Each number is 50 + 15 x the weight over its row's rms, rounded and kept within 0 to 99. Layers, rows and columns count from 0. The size before them is the row's rms in percent of the matrix's.

# up: layer 4 MLP up, 448x160, rms 0.101, rows 36-50, columns 0-159
# down: layer 4 MLP down (transposed), 448x160, rms 0.0876, rows 36-49, columns 0-159
# gate: layer 4 MLP gate, 448x160, rms 0.101, rows 37-50, columns 0-159
up36 095:54 53 33 42 24 43 73 60 40 52 58 27 51 43 40 22 31 39 65 54 47 57 72 20 41 65 61 21 40 58 39 61 56 52 61 78 64 30 45 52 56 37 59 26 57 56 56 58 39 72 68 53 59 44 64 38 46 46 44 33 49 56 66 61 60 38 87 36 28 41 38 40 61 68 49 37 59 62 33 80 24 52 57 52 40 75 33 37 55 54 56 57 41 39 59 27 48 76 53 66 49 38 53 26 46 59 58 38 56 51 36 39 43 77 38 32 58 57 43 14 99 60 29 57 72 51 55 39 43 20 63 27 36 64 92 22 42 44 43 56 45 58 30 53 45 73 44 33 50 62 51 51 54 38 39 58 52 37 40 51
down36 094:69 51 54 45 56 27 77 34 34 47 37 53 74 35 75 56 53 57 37 49 66 34 64 63 45 48 35 78 50 66 31 35 37 54 34 34 43 37 32 58 25 50 26 73 35 32 15 69 54 59 49 52 47 55 46 41 56 57 55 40 40 29 35 38 47 59 34 48 61 60 57 44 66 56 66 34 52 48 67 48 78 62 50 33 65 50 65 53 41 48 48 42 53 59 42 67 40 41 41 40 22 30 80 47 45 60 44 72 79 35 67 40 20 31 33 73 27 32 60 69 40 32 77 69 61 31 74 53 51 59 36 58 59 62 45 49 79 64 39 72 47 67 69 55 44 31 09 64 66 31 31 50 86 55 50 50 47 70 50 69
gate37 108:82 57 48 65 37 54 78 68 49 53 50 32 71 25 33 39 24 29 54 35 37 46 29 56 16 56 50 54 68 36 51 64 66 78 61 56 29 37 39 44 33 73 50 64 54 26 74 45 78 41 51 32 52 58 45 56 68 49 72 55 37 71 62 30 42 67 39 68 55 59 21 52 66 26 32 55 45 66 40 76 44 77 48 33 54 31 40 81 54 45 71 38 52 53 43 47 34 59 58 70 42 61 70 37 47 44 68 51 71 42 63 39 57 56 46 39 33 39 41 49 47 64 86 34 47 67 45 44 63 31 83 56 25 39 40 58 48 77 68 59 56 52 72 33 59 55 54 66 56 52 55 43 31 76 53 43 54 44 31 78
up37 103:74 72 52 35 56 45 14 60 57 41 50 66 13 68 55 54 48 51 29 57 51 40 50 27 59 62 46 45 67 54 36 60 59 45 38 68 31 76 47 49 46 72 40 50 34 35 55 54 26 54 35 73 41 52 36 41 66 80 60 49 51 38 34 36 49 58 16 72 38 46 46 48 53 57 40 50 55 64 49 87 47 49 84 54 68 56 64 46 42 35 67 36 53 69 53 47 50 65 54 37 56 55 21 18 75 49 29 75 54 58 29 61 24 49 58 54 67 62 58 67 56 87 56 77 58 52 38 59 38 32 42 49 27 58 73 51 61 65 64 40 76 75 47 45 52 49 05 53 47 58 42 43 47 67 56 57 47 77 45 75
down37 102:49 56 58 56 47 54 54 62 44 60 41 35 62 48 15 53 47 54 57 61 64 50 41 84 47 42 55 52 44 41 40 37 67 26 70 69 43 49 32 41 50 43 56 52 67 27 98 46 46 28 65 59 71 81 78 31 37 60 66 67 41 61 59 57 44 45 30 43 52 43 78 48 56 46 40 67 57 55 68 61 68 36 45 58 57 53 78 30 52 53 63 56 38 47 67 64 65 39 41 52 59 31 47 33 53 41 50 38 35 37 76 49 38 85 43 66 48 59 71 72 55 30 15 45 54 51 63 03 43 34 68 53 26 63 68 79 24 57 57 82 44 69 37 52 61 61 56 65 59 43 47 38 65 44 62 63 36 25 41 71
gate38 106:65 48 65 47 32 35 44 42 58 68 64 56 44 52 65 07 79 58 58 22 32 35 55 57 52 71 34 55 30 33 42 40 53 43 47 48 12 22 46 72 70 56 70 53 22 28 43 50 63 43 35 43 22 27 58 47 59 45 50 27 56 59 55 47 29 50 31 67 31 47 44 32 71 61 31 47 40 48 60 59 72 63 63 33 63 57 54 50 72 63 70 30 50 55 51 34 46 30 54 54 54 85 49 51 65 62 34 65 69 45 25 29 69 21 52 46 40 28 57 74 34 50 25 54 67 59 47 24 30 55 83 61 65 74 58 59 50 60 18 77 62 63 62 31 42 33 55 49 53 54 40 53 44 58 55 37 48 54 57 54
up38 107:51 61 54 46 41 49 44 36 28 45 32 70 30 62 58 42 46 75 75 39 53 26 63 54 47 42 34 37 28 23 42 62 56 52 32 45 34 64 51 49 62 49 68 48 50 39 33 46 40 39 40 46 42 23 63 56 73 39 59 44 59 47 81 40 73 30 23 52 36 71 33 47 49 67 52 48 30 64 65 36 72 40 54 26 53 47 63 36 84 57 41 75 29 70 53 35 52 47 82 62 43 69 33 58 63 64 41 56 64 95 21 50 45 50 60 57 39 31 50 59 43 56 61 75 63 55 37 27 61 67 60 72 25 89 63 53 82 41 59 66 64 63 46 63 61 36 31 38 84 61 44 44 64 33 47 57 50 40 52 34
down38 104:58 68 59 81 50 49 35 57 45 26 34 53 74 69 38 36 44 55 74 42 62 56 41 59 66 30 55 61 58 42 75 33 54 75 44 21 64 59 45 28 23 39 22 47 38 77 36 51 35 58 40 24 43 48 66 53 64 68 76 74 36 63 59 17 55 29 50 58 57 61 59 56 40 63 41 61 31 31 62 56 43 42 44 61 22 62 41 78 68 78 55 57 45 62 71 48 80 46 50 51 49 72 52 33 56 61 67 53 50 57 63 65 59 59 82 60 46 54 35 53 48 48 33 12 50 18 24 67 48 54 48 66 48 39 51 48 36 48 63 44 59 77 36 66 76 61 60 38 57 44 78 60 72 35 53 62 57 68 65 54
gate39 103:37 75 47 44 48 49 58 52 64 52 55 57 60 69 30 40 68 81 73 84 45 60 52 33 67 42 63 88 67 47 43 47 47 18 40 43 52 41 50 59 60 58 51 62 33 22 61 44 76 47 28 57 08 39 64 38 47 51 59 49 47 72 78 53 43 53 41 42 71 47 47 48 36 49 24 67 70 30 64 59 34 56 56 33 63 35 41 59 70 45 58 47 52 27 75 52 40 35 77 40 41 71 46 33 41 48 38 27 60 78 33 45 37 37 23 29 29 67 52 48 57 64 47 62 69 31 69 38 77 56 38 47 46 74 68 36 55 36 50 41 33 51 59 48 42 78 56 57 71 42 34 47 59 62 39 76 56 42 20 28
up39 102:45 63 21 50 61 48 79 35 54 44 34 79 83 22 69 41 60 34 28 47 31 65 50 32 55 61 56 31 47 23 41 47 26 28 63 41 47 51 38 56 62 69 60 17 84 50 44 34 48 62 61 74 48 65 50 42 45 84 40 70 56 37 29 43 31 64 29 52 22 51 58 52 53 71 47 54 62 61 48 39 52 34 56 40 55 51 54 45 27 30 45 55 22 73 56 35 40 50 51 56 75 26 41 76 53 31 31 27 58 45 36 43 66 51 61 68 47 24 44 21 24 40 48 51 43 67 54 52 71 64 50 36 45 51 25 61 62 28 37 49 54 58 47 49 43 59 37 61 38 55 37 64 08 45 28 53 50 47 68 63
down39 100:47 88 41 66 43 24 73 76 50 60 53 44 75 53 59 52 72 50 58 75 68 51 42 39 61 23 44 38 58 60 56 29 74 36 51 39 56 50 56 71 59 40 73 36 57 66 62 61 28 32 45 35 78 43 50 85 55 56 45 45 50 54 71 41 57 61 38 52 57 48 60 43 33 47 37 42 66 42 36 49 56 41 42 81 47 42 78 50 43 50 60 53 76 47 31 44 51 38 54 90 64 53 39 50 63 15 53 46 32 66 77 15 31 55 60 43 54 42 75 63 52 68 29 50 73 39 38 59 53 30 43 46 61 39 63 63 44 89 67 52 44 38 29 59 59 52 70 26 74 42 75 61 59 44 25 62 65 48 48 68
gate40 106:46 78 70 29 31 71 70 49 69 35 40 41 47 57 40 68 52 17 55 59 62 35 33 39 71 30 50 57 48 45 38 52 22 44 61 47 47 24 50 62 49 42 57 49 39 61 78 67 41 39 61 75 30 55 58 55 57 56 35 45 81 46 52 75 52 57 35 51 77 38 39 55 38 62 60 54 39 40 43 60 19 71 50 36 57 61 57 69 43 63 61 57 48 16 21 22 44 51 28 68 40 36 43 37 36 40 37 52 58 44 62 29 67 42 39 27 48 60 75 58 52 53 61 56 57 56 87 37 27 64 41 44 59 27 52 53 60 70 41 57 83 57 35 57 23 31 45 50 62 59 53 29 29 72 49 50 29 30 92 47
up40 110:78 38 38 66 79 35 54 64 29 61 63 57 69 70 60 35 55 71 28 43 25 55 61 36 41 78 56 70 51 59 65 39 70 48 27 68 53 64 56 31 43 47 52 35 38 58 40 51 61 38 68 43 59 41 39 40 50 29 58 50 52 33 74 32 47 43 80 78 30 68 44 44 63 71 48 47 48 46 41 51 88 42 39 58 42 53 40 43 40 37 29 36 29 52 75 50 40 41 66 40 64 68 33 50 75 65 55 56 56 48 52 45 46 35 47 52 47 42 23 49 58 60 43 80 66 46 09 45 58 68 45 52 60 50 37 51 68 34 50 61 46 54 63 15 55 50 45 62 84 57 77 61 59 10 48 54 64 66 08 52
down40 096:54 44 39 69 42 55 87 48 47 59 66 71 72 52 54 45 40 32 59 27 43 21 56 58 35 44 38 69 70 50 47 50 37 52 30 33 31 44 37 57 76 66 60 63 22 69 30 62 37 30 61 54 47 67 48 24 39 31 53 46 67 41 64 22 58 83 39 72 37 61 55 31 58 38 70 75 53 31 57 48 51 60 74 64 16 62 52 40 32 46 40 62 50 32 70 32 40 21 43 78 70 60 66 45 57 35 75 70 39 58 61 42 55 55 35 78 45 64 52 72 44 56 41 60 76 51 47 39 39 54 51 50 53 42 68 57 30 52 36 56 65 55 51 39 21 68 32 59 78 45 55 54 46 34 78 57 59 52 60 15
gate41 100:37 70 59 51 60 50 44 69 49 56 25 65 20 45 65 63 48 53 68 38 44 48 50 66 28 33 47 52 41 42 56 47 26 16 61 61 42 37 31 62 58 90 61 50 42 56 41 54 59 60 51 39 56 44 58 74 21 47 51 62 63 46 41 23 59 59 60 41 62 48 34 42 31 64 40 45 68 61 64 51 45 46 24 44 37 56 23 72 54 48 17 30 52 66 41 23 33 36 64 38 56 53 68 63 59 49 14 37 43 56 88 59 44 44 45 70 27 55 81 35 43 42 39 44 43 51 63 49 16 47 47 31 57 48 27 52 53 25 22 20 54 48 76 26 57 44 37 59 41 37 34 42 62 43 82 41 60 76 42 33
up41 100:59 67 56 31 49 57 65 61 53 36 53 61 31 51 41 32 40 40 70 61 59 48 55 53 61 82 43 47 47 60 33 44 66 34 43 61 59 46 67 64 42 20 47 43 37 79 56 54 58 52 45 45 45 60 42 60 72 66 64 36 51 30 43 60 49 55 84 73 29 43 51 72 46 52 31 66 27 41 16 22 43 52 42 68 46 22 52 45 31 56 56 83 58 38 69 69 53 57 69 40 60 44 38 50 54 35 35 37 56 26 51 67 85 38 22 61 65 18 30 56 31 23 52 58 55 20 21 54 37 60 47 58 48 52 82 49 58 68 42 67 53 55 46 31 33 42 35 35 54 65 83 70 65 38 61 54 49 71 73 68
down41 098:96 54 43 86 64 59 43 11 35 37 56 42 64 60 75 24 62 49 61 48 68 37 19 38 48 53 51 55 71 57 65 50 59 59 48 45 52 31 58 54 66 36 83 48 63 69 56 53 61 99 50 44 38 51 50 55 45 48 28 54 59 61 60 30 36 58 21 63 72 52 31 21 59 49 54 67 56 38 53 57 60 72 42 36 75 45 54 52 49 82 10 29 37 41 49 42 42 44 48 44 59 49 49 38 78 42 49 50 66 61 48 63 53 70 35 46 81 44 62 16 38 49 57 36 53 58 69 34 55 51 50 46 55 37 31 41 25 27 55 50 46 67 55 57 51 61 45 41 53 66 48 29 31 34 58 41 65 61 55 34
gate42 097:57 62 50 59 64 45 61 59 38 59 35 35 63 84 47 57 44 60 64 53 51 38 44 49 35 82 52 55 67 68 35 85 34 38 52 78 34 10 30 26 29 50 64 61 49 21 71 40 83 40 62 53 55 27 37 35 71 68 54 45 50 69 54 33 63 12 37 73 49 32 73 49 18 44 28 60 26 57 17 36 54 60 41 47 84 50 31 74 49 60 62 47 32 44 57 50 43 79 61 43 67 74 49 44 51 56 50 39 23 57 34 47 71 44 49 63 43 42 49 44 34 62 49 59 67 65 30 50 34 46 43 75 62 47 47 34 53 46 47 62 47 38 55 36 52 36 40 37 75 75 58 43 65 69 53 58 48 57 52 40
up42 099:36 24 28 38 47 35 38 43 62 46 58 50 57 54 50 48 42 25 58 64 33 22 76 68 64 33 12 50 68 61 50 54 53 31 59 57 62 66 48 50 49 49 55 60 66 43 37 51 48 65 65 31 58 59 52 42 45 22 38 38 41 61 50 51 52 53 43 49 49 55 47 48 65 36 25 51 51 25 64 58 45 55 53 36 45 54 68 54 49 57 85 35 54 76 60 68 43 41 58 39 50 49 66 25 77 72 71 63 49 73 36 61 23 66 47 76 42 44 63 70 84 16 35 63 15 56 18 21 42 51 48 20 67 63 42 46 76 43 45 65 34 57 67 35 52 80 81 43 41 46 27 56 41 64 64 49 30 51 69 39
down42 100:76 42 33 47 65 68 63 21 52 71 72 68 18 23 42 47 51 64 66 61 16 45 37 46 33 52 49 63 41 26 26 62 60 57 68 44 46 53 39 46 34 36 40 12 51 60 55 52 60 77 21 37 39 62 50 38 57 44 63 78 52 59 44 44 69 54 73 33 52 45 47 44 47 42 62 75 36 57 42 50 44 70 91 57 59 50 39 65 37 48 34 24 62 43 40 40 49 34 70 54 63 43 71 67 64 32 52 65 70 21 71 46 38 52 51 61 49 40 47 56 29 51 49 43 75 43 41 79 68 71 29 44 43 35 23 28 32 43 56 52 48 33 57 68 59 56 31 30 63 62 33 56 24 48 64 72 51 56 55 34
gate43 101:41 65 75 55 76 73 45 52 64 64 44 50 44 22 36 40 47 16 53 54 37 50 49 38 72 34 73 60 49 34 42 51 61 74 71 48 52 67 42 78 51 56 59 74 39 23 60 32 76 48 55 42 34 81 35 66 64 53 57 40 54 54 52 32 36 35 56 54 68 30 58 45 70 41 68 23 39 42 73 63 42 34 73 63 46 60 60 50 65 36 75 49 55 59 39 37 25 78 49 86 53 62 49 54 39 57 44 41 53 36 49 33 59 59 47 41 52 27 55 67 35 39 37 59 52 58 33 45 56 78 82 58 46 61 54 56 34 67 90 47 68 57 90 32 63 39 43 63 57 79 33 21 49 44 41 43 37 47 51 54
up43 104:36 89 53 56 58 56 63 68 61 36 68 62 41 54 40 64 43 48 61 60 44 43 39 33 63 47 41 40 44 27 57 54 61 57 35 54 11 41 48 51 37 58 69 48 58 51 65 67 29 68 40 52 40 46 18 37 75 33 45 48 47 44 63 35 31 61 91 57 44 36 35 32 52 20 32 50 61 35 28 59 23 73 36 57 38 39 56 69 59 35 33 63 36 77 75 62 66 39 48 47 54 33 46 52 56 41 31 42 43 48 56 71 75 66 35 51 32 50 57 69 43 83 40 65 45 66 56 53 42 67 33 23 47 22 60 46 57 46 56 87 29 37 30 51 37 36 34 53 55 27 60 44 38 42 33 39 84 22 42 33
down43 107:60 53 46 57 75 76 37 15 51 56 51 34 13 08 42 46 58 71 28 61 39 46 72 64 39 12 42 58 57 39 35 44 63 60 73 36 72 60 64 42 71 40 50 45 80 52 43 39 34 31 33 65 40 33 78 53 32 51 62 22 49 40 44 48 37 52 53 68 65 49 72 34 60 37 49 53 37 21 47 39 61 62 29 78 66 49 37 45 61 61 66 45 39 35 48 51 44 56 48 40 80 48 41 64 51 64 45 40 71 40 46 48 39 35 36 44 55 69 46 37 61 63 63 55 51 83 40 55 33 29 34 67 44 60 57 76 65 42 81 49 46 40 73 63 42 36 48 67 51 60 24 33 55 78 35 60 50 58 56 33
gate44 099:43 58 78 58 54 41 65 53 71 47 23 49 18 40 34 54 30 29 56 53 71 43 46 72 48 46 50 31 24 41 54 45 46 65 17 29 33 59 31 80 66 54 54 63 49 58 33 35 67 24 44 21 28 63 52 43 69 27 41 40 76 39 36 65 72 74 49 51 68 12 70 54 62 31 30 66 59 23 57 46 44 84 46 46 50 51 49 40 45 29 43 41 42 51 48 31 62 53 40 37 55 56 43 72 44 46 32 51 24 59 43 50 44 27 34 48 41 43 64 46 31 49 15 54 42 68 52 30 70 61 21 59 71 49 39 50 45 55 46 70 37 50 56 61 44 43 28 53 60 41 67 26 69 65 71 41 38 48 49 78
up44 098:42 57 46 67 48 24 52 58 25 68 20 45 48 48 58 61 45 55 21 32 61 58 39 61 26 32 52 54 66 59 58 32 32 63 50 54 60 56 45 63 46 29 42 55 50 23 52 40 37 31 39 47 39 53 54 45 50 57 55 66 48 34 37 70 38 67 53 44 35 37 40 61 76 64 75 61 69 23 55 81 50 63 57 47 84 45 54 53 47 31 41 60 66 43 41 51 57 38 76 73 70 37 41 47 66 67 27 48 54 66 78 43 73 47 26 24 50 80 29 36 19 49 31 48 50 31 63 48 26 52 41 72 12 41 44 48 46 35 75 39 43 57 28 61 57 35 43 38 47 67 60 75 67 25 61 55 34 41 46 14
down44 100:75 28 66 48 36 37 45 35 46 49 46 47 00 51 26 57 75 36 54 34 48 53 41 60 64 42 45 36 49 48 57 51 23 69 30 51 51 76 65 69 76 55 38 66 39 44 42 82 68 35 51 44 49 40 44 40 44 35 55 65 43 41 39 76 53 43 65 38 57 65 56 61 54 58 24 36 47 46 67 41 72 36 29 27 74 49 21 45 49 41 88 39 63 60 45 64 54 57 36 55 34 64 58 61 38 16 60 36 36 55 41 49 53 48 50 65 36 55 45 83 71 52 51 60 41 38 47 70 69 49 41 49 41 54 59 17 32 56 31 26 70 21 39 52 62 32 47 05 73 54 46 57 49 57 67 60 27 49 33 53
gate45 098:60 41 63 62 39 31 48 69 35 69 61 55 42 61 62 80 27 76 45 61 52 50 36 62 75 42 76 59 26 47 32 61 54 20 25 46 60 53 57 37 58 50 54 65 57 55 56 47 34 53 09 61 74 49 40 26 64 41 79 47 64 67 37 30 43 42 22 28 39 35 57 51 62 58 47 22 45 50 33 63 50 22 49 49 43 49 46 58 62 39 83 33 67 36 67 54 49 60 61 61 73 72 57 59 65 62 43 48 52 59 45 31 30 59 85 55 58 59 56 71 68 39 25 17 65 60 48 48 67 52 60 32 66 61 28 50 56 54 64 50 54 59 38 80 81 65 59 59 68 49 49 43 37 56 54 28 77 42 37 77
up45 097:42 24 49 26 57 50 60 69 16 52 68 53 69 15 61 70 40 43 58 61 47 71 29 60 33 44 49 89 46 66 64 30 56 47 63 81 49 49 69 65 28 58 54 99 39 46 51 36 61 40 14 72 36 42 83 58 43 50 52 50 51 44 63 48 40 70 27 60 64 52 44 61 57 23 32 54 65 33 57 70 70 36 58 44 45 58 52 53 58 56 56 51 27 49 49 63 54 65 61 71 65 50 61 83 30 61 66 29 25 36 45 31 55 55 62 41 29 45 48 40 70 68 57 47 47 56 56 62 59 27 53 39 63 62 44 57 34 59 46 59 45 81 38 55 40 58 49 62 58 53 53 49 29 33 74 28 49 47 17 41
down45 096:69 69 59 41 75 56 46 38 52 30 37 46 64 62 37 61 34 60 61 75 45 32 43 66 49 78 45 68 47 35 57 69 67 40 53 52 30 81 70 23 62 59 50 56 34 42 45 43 24 45 76 69 86 65 69 52 55 59 46 66 41 32 54 45 87 40 44 24 32 52 47 32 34 62 57 38 30 35 37 70 20 62 67 65 65 69 43 53 61 70 45 56 60 69 48 52 64 68 64 29 28 49 65 23 63 61 50 30 26 52 50 43 41 59 42 36 60 62 45 55 63 79 30 74 61 58 49 32 64 41 19 36 46 59 43 50 60 26 41 57 58 48 55 51 68 41 47 33 68 50 55 20 50 62 17 54 54 24 47 61
gate46 102:69 53 43 58 48 55 55 28 41 20 36 61 23 62 49 47 50 56 50 47 62 54 53 47 56 42 26 57 38 76 50 46 24 61 91 37 53 31 62 44 37 41 35 82 48 33 31 47 48 59 36 30 52 39 74 40 35 78 68 53 37 83 62 36 56 41 28 35 68 67 68 54 52 42 60 60 55 43 47 76 39 46 53 34 38 68 58 57 24 56 60 44 41 53 58 54 09 78 46 43 50 96 58 67 54 49 67 45 60 00 50 30 48 56 77 50 45 29 74 37 62 66 45 64 50 33 49 36 67 53 74 66 50 41 43 53 58 62 54 44 57 46 56 47 60 46 59 77 64 78 49 51 50 71 56 62 52 40 57 66
up46 102:29 57 47 33 32 40 55 47 39 59 36 16 55 39 35 62 41 71 47 66 52 64 65 43 51 80 28 38 55 60 45 77 56 19 84 56 28 63 69 42 57 58 32 42 62 71 41 48 59 51 31 63 38 35 25 36 31 72 43 46 63 83 38 46 34 29 41 18 45 65 68 69 71 32 53 59 35 45 51 53 37 46 59 26 52 44 44 55 63 33 46 47 64 29 65 48 64 37 53 25 17 38 39 48 71 47 48 51 43 58 49 43 41 65 61 42 55 39 42 18 61 34 65 56 55 45 39 46 62 58 60 60 57 70 82 45 49 41 76 17 43 41 64 47 32 44 52 54 25 58 43 49 65 84 61 61 33 91 37 46
down46 103:27 58 63 57 48 62 51 51 61 67 36 69 17 68 53 20 45 62 32 34 45 33 63 44 61 55 57 55 57 65 43 61 48 53 49 52 34 68 31 39 57 59 63 44 50 44 15 50 86 48 22 70 40 70 34 19 55 27 53 33 26 33 38 61 42 56 54 41 49 36 62 44 52 48 25 27 38 57 47 18 63 35 55 63 35 33 79 33 48 49 60 37 61 45 52 57 53 17 48 54 72 43 56 67 19 62 29 45 64 68 55 37 43 39 54 58 42 40 33 71 60 37 46 67 43 44 62 52 46 38 08 28 39 53 41 67 46 53 54 64 42 19 49 68 68 89 75 37 57 31 55 26 31 41 57 62 39 33 45 54
gate47 101:57 41 64 23 37 67 65 70 57 71 56 35 62 59 38 73 48 44 27 61 21 28 32 51 67 79 76 49 56 57 57 29 54 54 56 43 45 60 55 44 33 43 65 38 36 78 39 86 57 52 41 45 67 59 54 42 39 53 56 55 64 40 42 35 51 54 24 74 47 56 44 71 58 39 68 62 46 56 59 31 52 48 39 62 59 80 72 48 26 56 75 48 51 62 68 42 58 44 60 73 67 46 56 64 80 24 56 48 38 44 49 48 48 59 54 50 25 51 54 50 92 51 62 73 55 43 55 25 34 29 58 35 60 46 49 41 85 52 44 35 34 22 48 37 35 42 89 75 32 27 47 31 43 45 43 72 66 59 31 73
up47 101:45 48 50 51 54 40 77 41 61 42 74 53 63 55 51 44 70 54 32 40 76 65 39 53 76 47 44 54 28 40 45 44 66 67 56 36 45 51 25 51 67 75 65 51 49 78 43 63 72 19 35 54 47 71 54 16 45 39 63 33 44 46 78 54 51 40 42 36 54 40 73 62 49 56 41 68 38 60 49 45 38 63 89 44 48 57 69 77 48 50 61 54 32 29 55 40 51 68 67 42 55 74 62 50 53 35 67 42 47 65 62 46 57 51 61 39 56 71 61 33 79 75 44 67 45 37 88 33 46 33 46 28 64 61 28 56 64 54 34 70 43 35 28 34 30 45 25 13 22 52 39 66 68 50 50 49 26 63 42 20
down47 100:33 62 55 46 53 54 43 56 55 34 31 27 40 56 52 49 29 33 65 41 29 61 49 28 45 41 54 71 54 56 60 64 47 55 68 47 32 51 68 41 52 34 60 59 68 63 62 35 21 54 44 28 80 65 48 58 33 59 55 63 34 67 65 67 49 46 25 69 31 81 56 16 21 16 53 49 66 37 51 26 43 77 25 75 57 49 50 37 48 25 14 73 25 41 30 65 51 33 32 50 40 48 33 52 48 53 57 73 40 47 50 63 60 36 60 65 57 46 49 39 53 38 55 53 39 28 37 82 32 45 59 72 58 19 57 55 23 46 50 28 63 63 59 55 41 34 49 50 63 52 24 68 50 69 38 37 77 35 68 49
gate48 101:60 42 49 48 50 50 34 81 71 38 49 65 33 25 72 68 33 42 83 50 52 48 40 46 31 41 34 37 42 32 48 66 64 81 33 47 52 33 46 45 26 40 72 70 70 55 40 67 28 47 53 47 43 40 54 75 44 30 66 43 28 47 72 40 69 37 56 65 63 42 65 55 70 23 29 51 33 33 42 55 44 25 31 52 72 55 82 47 52 43 58 30 44 48 49 48 36 36 64 31 32 57 33 57 29 48 27 76 61 31 48 34 39 56 73 60 37 32 56 55 59 43 45 74 56 56 33 51 47 59 57 56 29 30 37 54 46 64 64 72 53 63 58 88 35 65 44 63 55 29 27 31 64 71 53 46 69 23 72 77
up48 103:42 49 39 70 40 21 51 34 59 66 50 15 51 77 37 63 61 68 40 35 30 85 66 57 50 59 64 43 34 52 49 89 62 53 38 56 25 18 25 45 55 52 29 50 49 40 28 85 67 44 31 55 73 63 38 26 76 47 36 45 51 40 44 76 35 43 51 02 65 51 28 59 38 38 32 24 54 38 39 44 49 56 50 50 17 65 65 67 57 69 15 45 45 61 34 49 70 28 34 65 49 57 55 51 44 51 53 61 43 42 61 58 42 35 50 69 61 51 50 70 52 53 65 56 36 46 58 54 65 40 53 73 34 63 73 68 54 54 54 46 43 53 53 52 61 44 41 34 65 81 39 64 54 61 74 63 39 40 45 64
down48 103:52 52 57 65 77 38 61 50 61 50 45 60 34 46 45 67 22 27 52 68 35 35 56 63 63 46 30 53 55 52 83 52 78 49 11 67 63 58 46 00 34 50 28 46 46 30 52 50 48 71 55 56 53 33 56 33 55 43 51 52 53 53 67 75 64 48 46 67 63 49 93 70 49 55 34 71 50 75 95 74 50 47 60 54 43 30 69 42 70 36 44 53 46 37 55 44 43 46 59 58 30 56 58 59 68 41 60 45 59 80 31 48 26 50 77 60 59 64 72 58 53 36 66 50 49 46 53 50 33 69 54 36 82 27 59 58 45 46 60 62 60 30 43 84 62 51 45 39 29 43 39 34 49 44 64 49 55 64 79 50
gate49 098:43 59 40 68 57 59 48 62 33 73 43 60 63 41 38 57 13 53 34 55 60 33 24 41 50 33 47 39 42 54 21 17 74 29 31 46 57 18 46 31 33 85 30 66 53 50 78 54 74 67 51 48 45 37 48 47 49 33 51 65 66 38 44 43 62 55 49 72 55 39 76 41 44 50 54 62 39 56 45 50 55 71 45 35 36 56 38 77 41 27 57 22 55 29 48 63 66 25 52 28 54 52 53 66 40 69 35 50 45 54 64 63 63 45 30 73 29 49 56 46 27 70 32 56 71 63 75 37 47 40 52 37 57 21 52 44 50 65 42 60 49 50 56 51 28 59 52 54 22 54 35 45 54 66 77 57 32 42 14 10
up49 101:82 38 34 51 41 80 45 39 28 38 87 39 39 64 47 46 71 38 55 58 43 36 21 61 31 64 45 71 51 55 58 45 69 46 56 37 44 80 69 69 55 71 63 63 39 27 31 40 38 52 48 63 19 36 58 53 55 34 49 49 53 45 65 62 38 17 72 42 69 51 54 25 35 58 52 37 54 55 36 62 37 55 67 43 46 24 52 55 56 46 63 18 34 70 41 61 31 78 84 57 86 41 66 44 67 42 49 70 66 19 53 74 56 51 42 27 35 72 54 39 55 38 46 56 64 81 46 60 39 53 44 77 39 64 58 53 53 42 57 62 61 64 50 44 53 45 32 69 32 38 52 77 43 46 21 41 44 57 58 61
down49 100:27 38 63 76 63 57 49 67 43 25 36 46 46 45 42 62 32 46 68 64 69 60 52 38 49 51 29 57 32 40 51 24 74 56 35 84 37 41 46 59 43 39 22 71 43 34 37 58 65 67 27 38 43 57 28 40 63 75 41 57 33 30 67 29 65 49 28 45 64 65 49 62 63 36 49 37 28 61 51 78 42 63 61 15 56 56 52 52 47 18 55 50 62 40 35 36 74 63 37 43 40 47 35 47 65 66 40 48 59 77 43 58 44 20 56 48 36 55 68 71 19 41 64 40 37 20 64 50 82 29 49 39 45 69 78 33 68 42 65 68 63 39 50 65 42 40 73 40 52 37 29 58 50 65 55 55 28 30 48 61
gate50 094:31 34 51 54 43 56 87 51 41 35 33 21 34 33 62 33 34 47 76 64 35 60 57 22 35 63 51 32 55 47 44 71 45 70 57 59 25 49 41 46 61 47 19 58 59 48 37 62 61 53 54 41 53 41 69 56 46 43 67 91 81 50 46 24 46 64 47 79 48 39 51 56 58 36 44 59 50 70 54 69 38 49 50 68 29 51 20 50 63 39 47 43 32 30 34 62 78 17 57 30 23 26 49 62 57 40 31 30 43 61 38 36 32 83 33 45 24 52 22 59 48 56 62 41 37 33 26 42 37 65 59 46 57 35 69 48 63 42 28 52 50 73 60 48 28 42 46 49 71 55 59 56 42 40 68 42 80 45 38 55
up50 094:43 74 12 53 56 39 43 27 50 46 65 33 41 55 67 59 43 70 58 44 41 30 41 58 53 57 50 36 25 42 52 55 18 48 56 51 41 34 55 51 41 42 50 38 37 49 48 60 58 77 43 27 55 41 26 54 57 51 48 57 24 46 55 44 69 11 33 51 57 21 38 43 28 56 61 47 42 48 63 61 25 59 30 47 50 40 64 13 45 51 52 62 24 41 59 54 14 14 46 71 42 38 58 31 63 65 35 55 23 50 64 29 69 56 51 14 04 41 63 59 60 37 36 45 42 34 27 38 43 53 39 44 64 50 45 46 35 81 57 52 65 39 58 38 72 29 55 49 52 42 33 55 57 57 58 54 81 40 58 81